Weights of a small GPT-style language model, trained from scratch on English Wikipedia: learned positions, a variant of Muon for these matrices.
Each number is 128 + 24 x the weight over its row's rms, rounded and kept within 0 to 255. Layers, rows and columns count from 0. Numbers have three digits each. The size before them is the row's rms in percent of the matrix's.

# down: layer 6 MLP down (transposed), 384x96, rms 0.122, rows 137-265, columns 0-47
# up: layer 6 MLP up, 384x96, rms 0.132, rows 138-265, columns 0-47
down137 098:179132137126076150112152122120121138157103123130104083153119123126115129169100157164127107139148111149130143146072125115122139140170160141119131
up138 101:125104156119138145148131090156143109139102061140127146139133142150130107138127133152129169107102094126115117133119141094111160128099133144102119
down138 099:102134096126140131081124151122190125105132125095136127154142133122156157077169166149138095134142072133180093132118103155109179079134134133138138
up139 102:138134122136088114141105093147148107095146101117094183133140120136116154160128101145131105147198121146133182129114098101114129087121115121144167
down139 096:124068167144145200103149137109094168152104144142127155100135120170143128131154163136110147115102148121118106133133154175103119153112115115099145
up140 098:131128147128135137135131121160160113109125080153108150138098141081140156137109146073146113142170112141119106153165133131136145127085119119121134
down140 100:109176116104091093132103101115123143132149180177117144175161119163114128145130128165116142126107140125158082125087138156118083168147108154127106
up141 114:083065110077127121121141140128120117062099159156128149102152131150108114158173132119106115133114127179124139170118133107148126087129151157113109
down141 112:082096135175142130143129177152160112125107116166165143134100162140141149074149151153112109136110094129113169098112123148124121138091095119117140
up142 103:171130131133141112176144138079140113111127150110136149113141110128112152146106088172152093130142088141105146161108118163217149093101130094110135
down142 110:099145163190127118105095112117134139089125104129075137126136138120122128113136089119127094145140152162094098104118146154141115130131104111123105
up143 081:121133126133133116080119086145128112137045133153147124170092151105150103120122114106120115099165120100098150124176139157111119119145129154163133
down143 077:108147122162180124148134115127114100104122085134176151153132127108152111139154130091135165101140110109113156139128122117106122162160138135122142
up144 104:103123164091133117127122141111130126091156150174093097126187102123096113168158091096117165150126112137100102149162103116154105134134173122143113
down144 108:139137140122118137102109127109117148128146104191081129139134134071118129089142174108120137135099097175113135178162177126126121116118112159174165
up145 105:108127143156114119146148133157146119094135156115143147165107126146157165120125098171108138137130147127088115124089085134161120145119045104129142
down145 091:122082155123125132137157141155119110169098129176121131123146102154163059137155163121091151135123110146113157123132118187106099120132125118128131
up146 097:145104141131138131147106091115141125143109144122135101151147138129113143124135096112114122150111134102084142145111099136104122106128105110151084
down146 103:122167123119109112130139149100056177115112167149141120114100138134139111128099146137150131106144161181157119134142131132133119105117109142136159
up147 092:189090103100139191117123150154161149131112120101143143104126102136158136116087119155105118141187112142105117168109084114126125067119115156125139
down147 093:126140130115086118126133115171131074124122111139141130137145124091149132106122160200153146090131158139118127117103118108160147183103155112119156
up148 095:090078088116118111120144151136097125139127129134108127130136121136124135123126135132167160125108102148088116115122106126158133126162119150155134
down148 092:145138171114104159130144097123159091140140134146153143167124083107106138124145129094131117148133185088140154091095107105120121110132101161142111
up149 091:143139159173073158121116154126073105145179129148118146116108136140080162149069116139162118166097144131111097111102139109144121161127116155111108
down149 098:096162123133113133125117118142126095145072129118112173138100131112117123157173121142110122145154128117151114109100093130083083180127134121139151
up150 098:141113094161163146115159116125102102158154111131166144123148154122149173112113134123120144130122114142104184115167131172138137127142131129122083
down150 097:150099159148139131179134127108130114100139095099157155138076154120102155111164150091108154080106154124168163099116100134116144148110142149140141
up151 102:121122117154119097097053133145132128171131150161129115091136114151113096091170138152127139142150103133139144134126134134176125098075145126133096
down151 094:130091127127131137121113160131106154144105117131134113094076105144152099130155177113114095098089133114168123153103126141124188102116130092129150
up152 106:124137105132122120112090120108122115157106106132115142150148165149127100075174106131107122079097153095110141145161150124168150113110127124098115
down152 104:122136139133111118108165132129117129089099150145107097114146151131132132150084132151129132154196146159149147114138090125166119127122105170146130
up153 098:155127083138131084093112146146135128095141157103118156147142106125139161143110117082145155124154153122097139121087149134137171059114110194108140
down153 100:122115166125092142127127159125128126158125111093132130151172168109120126168132115122141110131132112103130116101127174146115142137092110133105085
up154 106:144138118092173127099173184144096143150105119148142090118135137055116116118126124123083114165124170139166118114154153102123161157114096138126131
down154 112:122110105081137139098131114101158121101157095071140112083162130118130089120165170169158126138129131077091108121176137095111119135178142123076113
up155 096:036141116151105122108125158126087134139149150107091113146156127126132132169138150114136159145086125170087109143098118172152114092138078175114148
down155 105:160122086131158068134097143132156125139110115117141167110089175094125125099133133121118121098120093144133168141137127135119125100164080158167126
up156 101:105130106123149189131130078157145136111131142073112131109138101108162093150136128148140149117147145089102111166114126113161169117126130142092160
down156 103:138102101138113149119094070148106099120140129134131134096134145106125163111146088175120146114160081122164066124099111134182116157144165104113132
up157 089:137168130154123119096104090136121101130133142105134124143117177161125139102153110095099124150145162129125121108143122167164150126184104108092114
down157 091:131121159164137126146131120160104145121117137148115135120083098152134164176121165150070135109161114133135158106130133118094127168093092179120174
up158 089:131130104183134153127112095102106142148145109117123132125117113106164150094105111096137128080132114139120139139127149102174153152118126166123148
down158 102:137149126119156137137108121146133154136114111170163111159101125120132133105099102121147152086068102112124149130165147106131116132108125187078150
up159 099:142096132154133108099114089120110148121133139094118136121119120113095134093096173147079130133125117151128093099131150152130121152125122128120139
down159 107:128138135127127131124108151171144123139164086129161103147116145115170124126128149146124145158093090161150088124133141159139121145162168101102178
up160 104:158128168063136124143163142093179133122121146119117135116140130140122095133133140106108153156144148160119102129139123130171118134103080105122137
down160 103:088142147086118128165088115159090144147123146164149142076124095116092165139138106170167151099159135125102117139131128121082138155132116140114097
up161 092:122121111129132106133142118160127099150109109090185128121138128160121142162134122122109149103121076109090142136091131127135115101199137140167110
down161 094:113124148127114132128149113137107144143173108129118132165130142146092090110131116142146090153102171200134085132118116150151125124111132113078118
up162 099:078144109110116095131096155143130108123147104123168133110129077169160120145146109117128064154117098120116161158156139148133124143134114133083141
down162 102:187087144130081181172120151132100115086128081156121139106135172149112160097146140125134144142134132156116149094166129111139096110147082116126122
up163 109:136145112148111075146167140166144137160119093129147119098089147106082150079142159161134152101151090158098133135107112139145171095145089155136105
down163 100:143124145138107128109148141138121131156145171111129139162167143152140183115162093137125140106117183129117146092101144101114079088125107129150137
up164 101:125110140170109168124119143081103156120122080139104166144129135158144151141129099138109146183137068131113110143134133157131128166092147112147114
down164 106:155153134117130153097103137131134117086175118126119126125126126088148095121150109124165140159123181068162139123100127155135141139146153129111139
up165 102:126108093135171145112153132138156109126104166126103103129099136170145129110141081124131138150145160139120174150110092101128139154100096118152091
down165 091:104090160088117131140172163120137152148159117129095141115091136154131098078163168163125121119103133161136147098160119113077132116148153120111146
up166 101:090124134149131148124121126123126130149164124132141134150123109112130157115160082112109129112128138151129100145094126111113119148140108096115144
down166 102:146152116118156145153141140132143134137072122140112170115135148118107085114139141161144136104117134050090171114145085147091112128099120139150111
up167 108:114128100167114128091117156138089082137146139155141153112144162134147113117099111092133132123122140103118166099175099155113163121126168122146100
down167 103:143127173123139137121151115131133127121097131136154136127067092121132122113155114165137092094119134129086111108086149113124149145131153139086163
up168 104:125146137088151127119134138110167125105075121085159152053152100124166104125130125148132106145162116163149129141142138083109111175130100124164116
down168 095:137109112153155130128118166169163145108135152129110150125137124095117068094149133135145137111118125140134156137125115140124117105135215142155114
up169 099:143148158145093091128105139114118128116163146131127107087133121106183168143110135142125108122197153137150155102094120147170116125117119097129168
down169 099:074141145135175179108151114097142096112148117138094125118124115121115135086141134116112108139167131119150137169120109089143129127113124186132088
up170 106:152151123119123122152161137116166122097172134164144119131137121079146097066148106150168121132133113126151131151093123095163106112123120131117108
down170 097:099173156110154135118158105114200133105150135130124103124139120129126127135091116062122167085158101138117099162112105125077173139126159146120086
up171 114:104109115148139153157161135139163088127122120079073166138126129116137134103131117179119105176127110098109133150139129132111125133153162091145156
down171 120:146152096129125108112085152150150123133089153105088150169128111166125104111107138107092114126110098149091142132112090086074156100130136115128144
up172 103:116108106131130151124123133121120153135089137111138122140170127085094120103121165167098150123083125163123175130123141111123185157107095135093148
down172 097:155138145063099097141132135178094138114136071139144135079157126168113118159163144161107129136156093102098069098134148113111145148133146139129110
up173 101:091079115125134109089167145145135154127122116136115172163136130123141109117092181156087138141123069108133138104145147095068120108162131140158146
down173 110:132175131148125149134116143107071128127099065109130155170102132114166101135140095148123141138097133116133123119142143106154133135124128163122101
up174 121:139134109125141137094112123099118102101123127104144153154125166130111107096106110112100086102135152121117136171165127134151162092106125103100154
down174 102:132100096112140160154129136139106140126178126116122069120111097115151155117121105094081111102156135109114118188110123111146176134168115166111097
up175 106:133106106139122131120108166149137122133109102122162164139110132144113116145144121167124121147122094090121127129114125175152125143142140134135102
down175 123:146127141161164144119114120117124117142093081118134109147174133195155135109147115130119114127146141129108144092100188142138129140112110144139148
up176 106:086082134131114100122081109113147171122146146133108173144110153084155096129155102105093109173141125169130118127152159135110133127149126133124139
down176 108:114102100152148129092148168104107111109149123149175065136148142053110178095133112187123127134133106115100142111124157118127142142130122177147167
up177 095:139150118087147115133101170144120155119129102119111108148159142106205132133118122140138101096111096094163131108111100134121151173162089113132161
down177 097:114131111145128091090114103141117150129114140120133138156097147107160136147130105081153133189134137158114097136086173118152074105104122101171156
up178 102:122122146075144133108139135131140161129070131119114133130163112135106097093137116146102113125069146110173115122146154098149134110148143164138110
down178 105:111140125135125148116091148097106121114133099093130132133152130157132118101112083113130101125128118175131101094150147122104150172081106154151140
up179 102:134134106113092119142145126128141154123138077108113115127132174152130121111113116116128091097130124114112125117146112130130143106109124113086147
down179 097:132140115137164157139134134164140103135135128118107116154143107088159115143113112138151105107089115098143128121123100101109146122092144093137139
up180 097:159135147151143097094116108137151135100118114159144162097163129139107116087100111103108142118090066178140169127114169139140124090113152087127114
down180 098:130084171130126114147142126125141133132160108166162128138133120157123118107157115132113135105118185131152112099143133153144103093159127096170138
up181 097:158119141099155126134146163144126097116119103157135181198135153111137124120120130110167106099173097159109120111135165145119136105125153090084094
down181 090:116140108120091111125130158099128146149097115154090136111153129132120151167086143163091097167145116157176137082137120088145139160143118161159117
up182 110:133112108103112141114103120118172114106144129106130113169100128126109112090112142124124177148140129176125113167118147157159147114135121118134096
down182 117:134091085111138124079116103156150169131089157111094100137133124122122123100143157133134138139135165086128149149139117120149120123143161084136120
up183 096:124133148116133128130161098108125136150104129140121087119107091131134134144120106153095153141102148111136117107157136116123174136155142188125114
down183 099:118081072133123083139109133124116171131119126095095155118167135167147093126142097112192097108132167133151134128127154136069127128108139099127122
up184 108:116094089106162148114109153128110149107155112126110098107088176084102105110132116154155138130143152131122136103127093117111150133101179132133099
down184 107:149104119132125114166137132114119099090149097126157105113102165098117114199107159141117174119101155108103156123131133112120157105139135150110127
up185 095:093170120123149130128128099125141120127106126090098126121093120081111096100081151144113103163126117165148121108161167129128144116116134157168101
down185 097:129090146135133139124128115152113188151107098154158113125118157120052146111148126149156146101115101124118107164174133135122088142095141138136130
up186 100:124131088113146115127104164106095104110151121135125134096133128095134167076158088096144154148167118104155149124172140160143129160146091124170096
down186 084:095125170112099154140153113162100139123168137134141139147124099138131117142143133128123067121099147139124106097097121143137157078108126127106135
up187 106:091146113136135148149145141150081123104145107076127131104154139089103088092132139156158152111097129137161124100180145099136149162133134112137093
down187 100:151134144125172115126108142103145118115097119148128122109107136121111113135143143150127144107131118104143138109097052178094103125116110108173198
up188 102:149155128163176126120123120138123101131101142108146121110111177114088118118125143133147128085158074134149151084145135089151131135161135090084113
down188 112:140115141123125129105120140114117132077125106180140218088156123158097129115102168135118118148117091152135151136130141135131166150127125169156125
up189 089:146155136125107125102120168125137102126138136151113119108162173118127118134114125134090107082125094139142165108134126156138119131120168101104123
down189 088:164118133127070098154155102131126107147123149129138151154081132118067124103098156155177112122152149148125108104107106185137068148119113133113142
up190 104:086098094155111108115088149159129123119108110118120118133111138131173086189123118120133169152086117139112129096107135154097137126183093085105128
down190 108:137157068130137120144133140110127137173138146181132112129126098141075126120134148123115149178201147143122084124127164100147147139115076147144122
up191 104:139150137205125074114111161109128152155164107144137109152119171158164110120091132097171114130132136142107110106105157126114108116180077112130144
down191 101:132133171126165151099132124139190171107105111122155113132137137157156141142111092099120128149125111150138135187138178102152130107111138130099121
up192 115:156117138129153117122074145159144149165151108138080142123102097105143107187119133130122149150139089123127137063108134133132153120110123111099163
down192 143:181141122086152128126109139152121137107115106095104171137131135115137078159148161126089167126161103159090110103116186110127121137124138110133082
up193 111:116121147137166154124146123122110133108143163153113101141148152136152133120140098137164110091170109129109064124139111129113099127131121114126115
down193 107:125082154104153113115106145124116097111150130134125106162158109111162184113122158157117154098127143129132119141148087134161110097110142090138087
up194 096:140130126095108143118156102146091139102131158112098143078117135137108121156129142126137130150137098109174106125095139171149123129135114160146143
down194 094:107155125121135140155145142151101154130105114104131123134135143157149160128182131117069084145139107127080120109129115099181110153156113146139111
up195 113:080113122098148171115155114107164151128123117104127137119110123112151127135131104133166109126144115153104122113171149184124154129117118134098130
down195 109:170137142124107145150119150113106122114127103142154102126137124127083130115129079136074145111106115078170157128123149101112157112108166118104147
up196 100:139145158130126123123157061115133115124091109135165126129125111158130088117126148132170138104122125058133121120166118123125158149126119145123159
down196 100:103111088120116170126135113130070100150142143114154146122124157156116124116137157147155153148099107140134106154094132138089151103168144157124169
up197 107:137128072146100141113177115127145111158131162096170144074140145188142121137117147129153076190125110100149135140142122114120106138100129153141127
down197 107:134103131152144128104128102104171098156146100125094107158131117144160125161115088187141109108175100145170129113166137179152087148118132127158076
up198 094:147127089146124157083158098131165124126087113105162131103124138159146099096108146169130151126137125140102098128113190116149135151107102130129129
down198 100:089115173157157153129146085123099109116085107106116140124096139148107114150167149055120153150126198135157118122156099132121123129144106150124086
up199 099:168146122100105104152141152082117133166140148103152068106161113140184175107123134146127130157135114111145095156110135128139126113123159126145167
down199 098:113154126127132122102120113152164163117121152101122124131154099140151129170095124122136132099127148120106161141094130117095145165168100144127074
up200 100:131118159127091141100085133127168125124118102087082152124158114100105144130157101124105112160174083120108122131112092123092126088150184126154151
down200 093:145136105143171147141130115126064129111154149140133125124129150118130140129128139132096112099127113137147144142158156081064149112103119138130130
up201 096:121144156147101122156119136131120145149138117112110128127133160182127152156094106089116118101121094156140155156149177129134145065127121095128139
down201 091:101117113160130092129072062120114158167162130112113104130095147151122161105096098142175137125166185104116140102108119173136111115142112087109119
up202 098:157163137145122104153168117121142154140140106125138158097131187104098125124099085114146081163139125097108110130164128066102134125077120117115143
down202 100:163076120109124148146116133098151126139068112122132130132130136150123118132148117113154134105083128084140124143131151145094117117138104135101140
up203 104:130128132140116146124089141101107086132101112154117149159088141121096135126129099120143123098127154137142119161099114145122146114164131095135096
down203 100:092106146113180172160124101118105129129114139142153104157129112099133158123140137149136054118127127097154091159165132121132145160149161097119148
up204 103:142129120119121143173155114131141151144145124150092117117118114122117127164093067108110154114100148159121169139089155099092151093110121137142162
down204 094:119090135152129111121088121159147109162125149129124150122113128166120149146177162111085143168128169082117088143103148122128105103184137079146102
up205 101:143137124128132121108120088155132109097097159126131079102141109146128143160131162162142174144129109139135122121173130131126109142069116131124109
down205 101:164172145126100108164130108177073139113165150134100151153113116134102132103097149104129102115116125142104128129144094140113146129129146135180149
up206 093:127176120078143150117134123148129150148135133152119150133132158103108120114103112137161161111102165083122135115159167090147100139105082088138184
down206 089:119167125117108103121160122107149113105118100113094112152126105153154136134115137138095109187137146132085104112116066151118107122148071077115140
up207 105:131119095148110122127156102155110151115146121123181120136139128134147161135085122108127143116142074170109143122112166117114131093085107125092160
down207 116:131130172114109155118103175127127120078144090128116166123124102118079159131123126127136153141101109127141152201157146108144180141101124143130134
up208 094:090150146116117110117137106144132121123093138097129159135156135162146140100087136152111155133155142146120077097123103152153131113090115111170118
down208 085:128104118111126131145107207111144113163194135123135132118104099080158104135117099132115116107127094099106110165143126101061129091148146132142162
up209 089:119182121103118172092130114109114096134129090118116120110184091146132072116137152132124112135154129110124132163112167120153169134145074115126144
down209 099:142170147120125104130134165121110143122118121141140089154095140125153168119147101118116126148145152115146123099154096109124090151143178133160115
up210 096:137137103141128089088146133145152091140112111102102135103128148140169162137103128170143117145144124144100117125147160128137119133121160128117146
down210 099:113119161124103126150165137119097121128096136131095144090091110105155144140123145102087123174095156124148137096129153144133159114097099172101157
up211 103:135152121058115101123120130108127114147183121129153125106137123100117134155103105120106145156141169149142173138135142102157091106111185129085078
down211 106:147080133138147079180143165099108164138125114125117096147142115157139082119114130093118104123104116120122112190157146140132125124154090120126151
up212 096:122093171159125123152115119145145115130129128096133121124142074175086143128144113107163129156149122152122099157135155125186127132123072101158117
down212 103:139133152137134131176146114052127137133105152148155116136144112131138100117112117074180107106118102140106149107162081148113150115126129105150138
up213 100:132170125104101127134130141136128105132126155127121148131101125095163151133082131144149059131156167125097156158125129165135114102115114095105122
down213 087:187146141096132120126137116135098105085165153122178124137124098129092126150102119121120153118151128118062120082170163095137145152115142140129108
up214 103:117115116161117089107097084116135157112130109130116143095138168126140113121095100122073183154175156147121146112107113138127122091130160127140130
down214 113:156111138131133108187106109160133127130076128130148120151103117113117123149132108132108120123074146133165124119150153140110132124103153109105164
up215 090:138131143132125135121171149087138135154084120119071098150154138118150117102136172132130153149144152114114101138096153083141165123098095112092157
down215 092:155096117119124149140157100191102075146145122127150161135144104150083156123082085140104109128163157146138160152138130142136134120168121127145085
up216 098:095124118159117117125141149138170122131132174146144106131142126146152119104129116113117128104104118130132118128106090097121165131102124159095052
down216 100:150154135122134131145138180104159130131116111152109168134085118146165142128095107105123130127128185114125110179119101128113126131098082158100129
up217 097:135133099107178119127153141098120134119097136148127096120097079122117151088066106140151117141124133125145137173144159110121086137134132149100122
down217 092:138116108121087132104159143136090119133127154144093146112128117116132154138124127126094120143086143088137121140164137119078142118127048100157098
up218 096:170134095173118136113112126172121121091120145115088122102132140126141112114147098149112166078121154115117177142101104137133116104154110091069137
down218 104:105110072132109151139159106134104146106142133154132078102093121107187103122117115147151128085140138189194099127154154148135158150103149157092146
up219 108:107134120129124148147111135142130109155138141135165149076089137090104092101129120123146158163121125110138154188108124096115145122099107111090107
down219 106:124122104073127149148140120130109148140171119174117126154143107115129155116135103118109128143140146131083119170166128092158127138122134126097122
up220 102:088091120128120138055148129102119088165137123165130131138104086173153136169093109120129123120136147186085153122146137132127129092087153101124138
down220 092:105091121151116152131160147109178092111131164125151085130098127130158174108161133126080188119097105131109155122144107115100165142126164124082119
up221 086:123136160160129159104168128134140121181126082116091147126094159098119105079119158124126097149126125126143106144122119090118143125137089082146134
down221 089:152137127125136122110099106153125125101144081085151179138142145128104127143144121083159142146147161113144110110109151179131110166141115142127089
up222 098:118133086112142117155139120112113087134114125095097140111117124102124131130123116158072102175099158143105124148119110114119097100134153103147094
down222 102:097153102105170094137096127123126157143106127142111118128123146107157073147119120126100128069125127150134119135151167127134155108142097195099147
up223 101:160152167112123091095131127099122118155092141137131151124104112138112122095117123108117164129112106132145127129166122087128145129189163148147111
down223 093:096164161138104087100108123140143137105136102167137158117177128123139099113153181127125157108127131087125125171108149100092146069131153070136169
up224 086:121128129121123140113168147121190172106152093131162102127112119079128109100096148131138139132129104120073158114200131118125130162131102128070141
down224 084:129155139120167143159087165103127140129141163112111145074162116132115080129135095114158161152118138092131139130123107131096114146172124131143096
up225 087:153128139150108102137122134165114178082134151179135127122141148148145098130117165124139174098131101102095112130112116076129118100114129153147137
down225 091:124127108117101122107116152089077098140142123137096111149130165110165170127130121140125107159125129126115099141108126108112166115169129127114145
up226 097:158146108121133157082150178135156127123143092121130123067134120145141106127134116153077094119132121118114133157134105119117090130160106117143123
down226 088:115097154149132090143136100110112118151154109104126103152090129163123145167136100090153091092155155133123122110135079141099153152159158119118120
up227 100:077105143158092087127131168143115123128110141159099149097173064149123095196094124134122145134121079176114165105106144103140106130125160126129113
down227 096:133169087110146113135142186123133136105152083097086115164192114109115116167129105147120174115130118145133140163111128123137125119163115144137124
up228 104:122120091143139110121167133155131104187120135132112123124111155093096134123121130176102147140105119120132098136108094140143117101107127125072099
down228 105:114138174104097146136149202161129123120123144097106182113134111158116138136144115099053093144138108132163095136130110112110117135129107097122127
up229 096:120158140148147075131112087140133187137118137124109133130137099160153131134129110101143135122106148131145139090185141115151122100140095110122150
down229 085:139145143127128150136086097167097113129133116146155129091130140131102088141139164139156108112135121124135099120084160144083107149116132099139192
up230 110:054120115145098092152137128124172117125125114086147120126120154152100157167131093093150133118113112118127134115126125120148155132162135149125097
down230 102:091122062128169110159164140135158145114136133107124114142130176138126103151130098121125118138129150132147126145067090144129130082160138106102152
up231 104:114138133118098105120142122102093124166079114098141125145187095123125115163093133132112114167150099135161143116158115102078089089108148134171111
down231 106:130120150151176178125105132134132168124167134149130146150079127100118106100109122112134157117142111148114141133137114127152160184071103164132151
up232 092:139153107153131133130098125111132084117129113119092116122111119124124147087148138092160103150106088116102180118116162113108163090120142086104139
down232 097:109109130152108131131118126170121138123122120108132134127113135128132171162164157132139127116123163132165086131126091122099105150151127124155169
up233 100:097133100170070113115109147147122155147120107113114111076102160117129126136092147132120154140123129149131139127089137142146094095146059089150120
down233 094:156168092104138146125116132151126106122118148136105162110150132133167121113166142090100095171126126144133091147157123106134109151136118153146086
up234 090:135102138143149166124130071122197156158124157126134128136113150111106140115112081124093126124108126112085166125139171113158120139128136118110143
down234 098:125126167126131139139111127088143157118124118135119116114121149123130117123101143161125125096132104143178140138166067167104111135099120117132144
up235 097:124132120112112102126109133123154124064136139122139149131143132111110154067088084105107143134144149111128111114096165129124132066150130150135075
down235 102:088157128097094158136136121093120134142086126138140146121146111123148123084106143167102184116130105159147150076103115118118142139145093113173140
up236 095:120111142188131109129149140119128116131130158140115128116136157136142106115089111186129129093122121085145122151107126132152186084096135133147146
down236 096:109151113121115149113142139091091147134116132162116098135168151134127155117177148131118135166147132103114157067168092125105127115110150132159174
up237 098:134152098059123104145127163127173166078143163121125152157109149110132096114089158151080125104155166119112143142162149108092130110145113113165110
down237 104:167148194131121165146113139103111090081091129145160080142151124150117121103149164131144099126127079155153119155111113128126123064152134126168129
up238 105:121166079164158076100137115159139165138113120132142142178143158129115122136127111136166108120139104112170168138111151150099106139109106121102112
down238 113:124129155131155153126128151144109149104122111106128124132135131137129119146145129104086145139162137142109141112112130122138100128123153144136105
up239 112:101130171176103144126099170158144135107132130089104107124162125147121111140107084089089161131150156129133099165123137129122132119118127133155056
down239 125:136159127132126123134152164113114119119155157105124075089144097084116181140148134108125131122095095092126106101146114147178132100135110100149148
up240 107:087129145076080074135081120145143122133091165132119135126101088169172090146129098110145096134102119135135093123131095151124126093116149119165157
down240 095:142149140192144154133142160138154109168133133077085079138174170109098117121142101136157131133161141113135131115122135117085098121142137093132169
up241 093:157122121142099163154092103131136127125107088104147180134155141145160144108154104128149134113075106131134106101058119168163134130105100098122113
down241 091:117109088148118085165112123135135176110142075145121117095192133120161106121145118126113138127129108164126124142142096121149151113123127116119084
up242 090:106076124141139122139099114135122183125136150175129155119142122080134142120159121141097111157126132120123133108155120139131102091144156172094129
down242 115:100170130116114120094170141135140089152114111114114091128107142178146111133097142110161146124111150139120110138105102115120141172130119084134108
up243 117:088120104156149108109171110127144167116133129099144140147131145166111084152103113090112137152115071147125154139124135135113192132107126113101133
down243 103:119107110159161120142111133109094087151157151109149096101157172105105118132166123098108113104113123130099141126188168132127154127163159111134057
up244 099:150097105082148082144152171155174140124067163134116130118095162142113095173146111147127105128116145113120099091166109101137089155122129132125141
down244 095:085151108108128113131123131093134100139094124112115124148131128116122146134150140124130122108155067173144162144116120135171084135157144150068101
up245 100:077152124174168174156109137109140124134091138116094112123169148107139102172114161154152158134110120151082100116113145126112112129150094119118104
down245 113:106120164172075115092129140157130153170144152117095128161097131129121150115085164140116141167107145134147086151114109120142114139124144126091112
up246 098:127143139137107136098132160114153138142135096095144096160113107139164118170114122085164110109111127122151122170121159126150085094165094122103130
down246 100:149124168113166143119132173158135109139068124144106147147111129126090137113136185127152093094091154106170093155147084113132132155102132129123106
up247 094:090101131154128118141142122120143166124098132104116107113157154148143162084161131156115166176147129142118061119131114123119087115092089093152153
down247 101:141123136113136131100093188149163106129158120170139152137094092088154086154130132119118114081127119122171163130118119133144158161121156188103081
up248 094:152136173170088084151122153091128156092131128150074104100123106133132140172109128051160102135138117121125153154118161140113109126128077118108110
down248 091:107132086106158118106157123173142115134111162141138121149138155148103170135121066171074155120130092129128146151116120123140136134137094128161135
up249 105:110102125184150152127132143135123108146169130162119133146101111125124130126114088155194132136147200103117134153122122113123108134095113103115141
down249 103:088152125151109102097115115104160107125141147149156081157152143142117112135165121109153083158153121145146141156144087175116179108118127137153100
up250 105:119142144141156136130130136114133071121179140137142126146160086137142142095155075125150118118120141134168142132114112095155122114126135094164063
down250 107:083139139112149178117110126114146125130137148086152133115135124125143140108140076126164172097148135130154107164100099133094137147160086137129116
up251 095:145127142107106125147115166160109175150107129148070130134092148117135155159143116140112051112101097102115149107110150139141130160094128132152116
down251 088:135117120125153135138140108112150099123127131128151124138141100125166143098115135134116143146165112159151093155138134098110152099132108126102178
up252 101:166117071110100174148133132103123165088155146144068161111088107115110098125118090115136120098133176109122116139142146077149140087129131185167151
down252 102:170150152114141179085091067112126100108160131134107152133123074135112109111118150106197140142102158130095124150125121106101093136130100117117133
up253 093:124147149161123095105163140157130122128153118176163144121098123094129134116117086149144117122086118134123120115169159110092127091133113128094156
down253 104:118129141097114151109129122125110137129140129088095105098161087104119147119136183136168124181106136114122136131100129133155137166148120108168137
up254 098:131134146165135111163120122105135074099102152134128095123123122135148125125152136118131146157147127125081095123099127122116108109172097101136107
down254 100:152145123087120156134130133133149110144129111115105138129133097127159118157093111141123168151143138141132155114175144158175107136089125139142115
up255 097:158146093095119151098149175171147134075168148121109104119139153117106081174104134139114127123130154161100114110139128094130135149087156130142113
down255 098:121170088144106103148117138103146115098166126113106095149110184110066137099097114131122123111128158161144154143137129143125150115118186100136107
up256 105:122161104125120155123130124112087109121096137156143092159131163082156126124137097122140144162106118185133149143136159181135135063142109116141152
down256 096:144125106101102108100109107126145165115117146134149153122124112097150104097176092126174116132112149141103142146105157147086143111122079096115128
up257 096:140095127126149120141090149164149127110134133146144150115096134119133128110102114138121148130151130075102130118121172128172086160133150140164120
down257 087:099085123138082128093119120146114119145141117103104123154124100115145123117183160136159120108126110125118120115120102078109145128135118107084128
up258 101:154168114147119153154117105124082086112105107176125133113091142110131133120106081102158167124106175130129121139145156119138135081135084108146149
down258 101:133131118088132112116133124105161159090173134100140109093122156120106104129133154157182130114162108087125125163130138141089143169141187102114085
up259 105:133133121120104160132166161165129128111116148113126104101145153097162167094131135162128087136164118133121122105119093158124143149141147128120110
down259 097:114109135127146152123132089079137111151132126147122191149103134162113113149119158098142142120138121128130156115155190111103158184118139110148151
up260 107:156214114145139109110120135124157100125163137160142135155134156159163155102134085107159088120123096088130158101116135142146084125151110090091154
down260 106:121119115158095135117143113161099133110118110157183134128177156146096102140106085109133126144135171154136123138114125091112178135101157146101155
up261 098:110125094122104110156107081097136179134156146112146080129117171136147111139128135137109091094106096143159102139083129108138155116119162125133149
down261 096:117133141113195128101138111144129111163146099155126119116172165090110142171092151134126146167133175098183118105141122138123116151143147104143145
up262 097:127150135123148125109159102152111133108124098130113067106148124116146117120136140151116151144091150158128125100169112160132086157164124125076109
down262 093:156119132184131134142108166103101144138112130119144163115109176120113142179142098100095165135156160105153135082140156109118096121107085113148159
up263 099:149140154077153115129164151087127092146122165118151118152123145123140121145135130139157145097123142118127141116146123129190127114158129143139082
down263 093:058128109131117122129127134131113134125123169144120159140165066137145156149122129127146108141121131162142087154156143105114139114124119151111100
up264 097:103126136159100088133098142143115128112164144106114139096131082172152131109120085111119148150137069147171120164121136123102158101091101185151141
down264 094:121138181079119140087122142106163134133147095069132119170131111125117131134141149110106154151118136141082125121169150122161123110126125124115136
up265 095:088164117109094079155106146145152120111129172097142103101075127128117085162120141109141068141151128177114122128103157125154119107121147163127127
down265 090:152141169137167157132108085097152125094148191140102121142125110077146143099118092128187138138139129118080123148137122166148104125110091119158124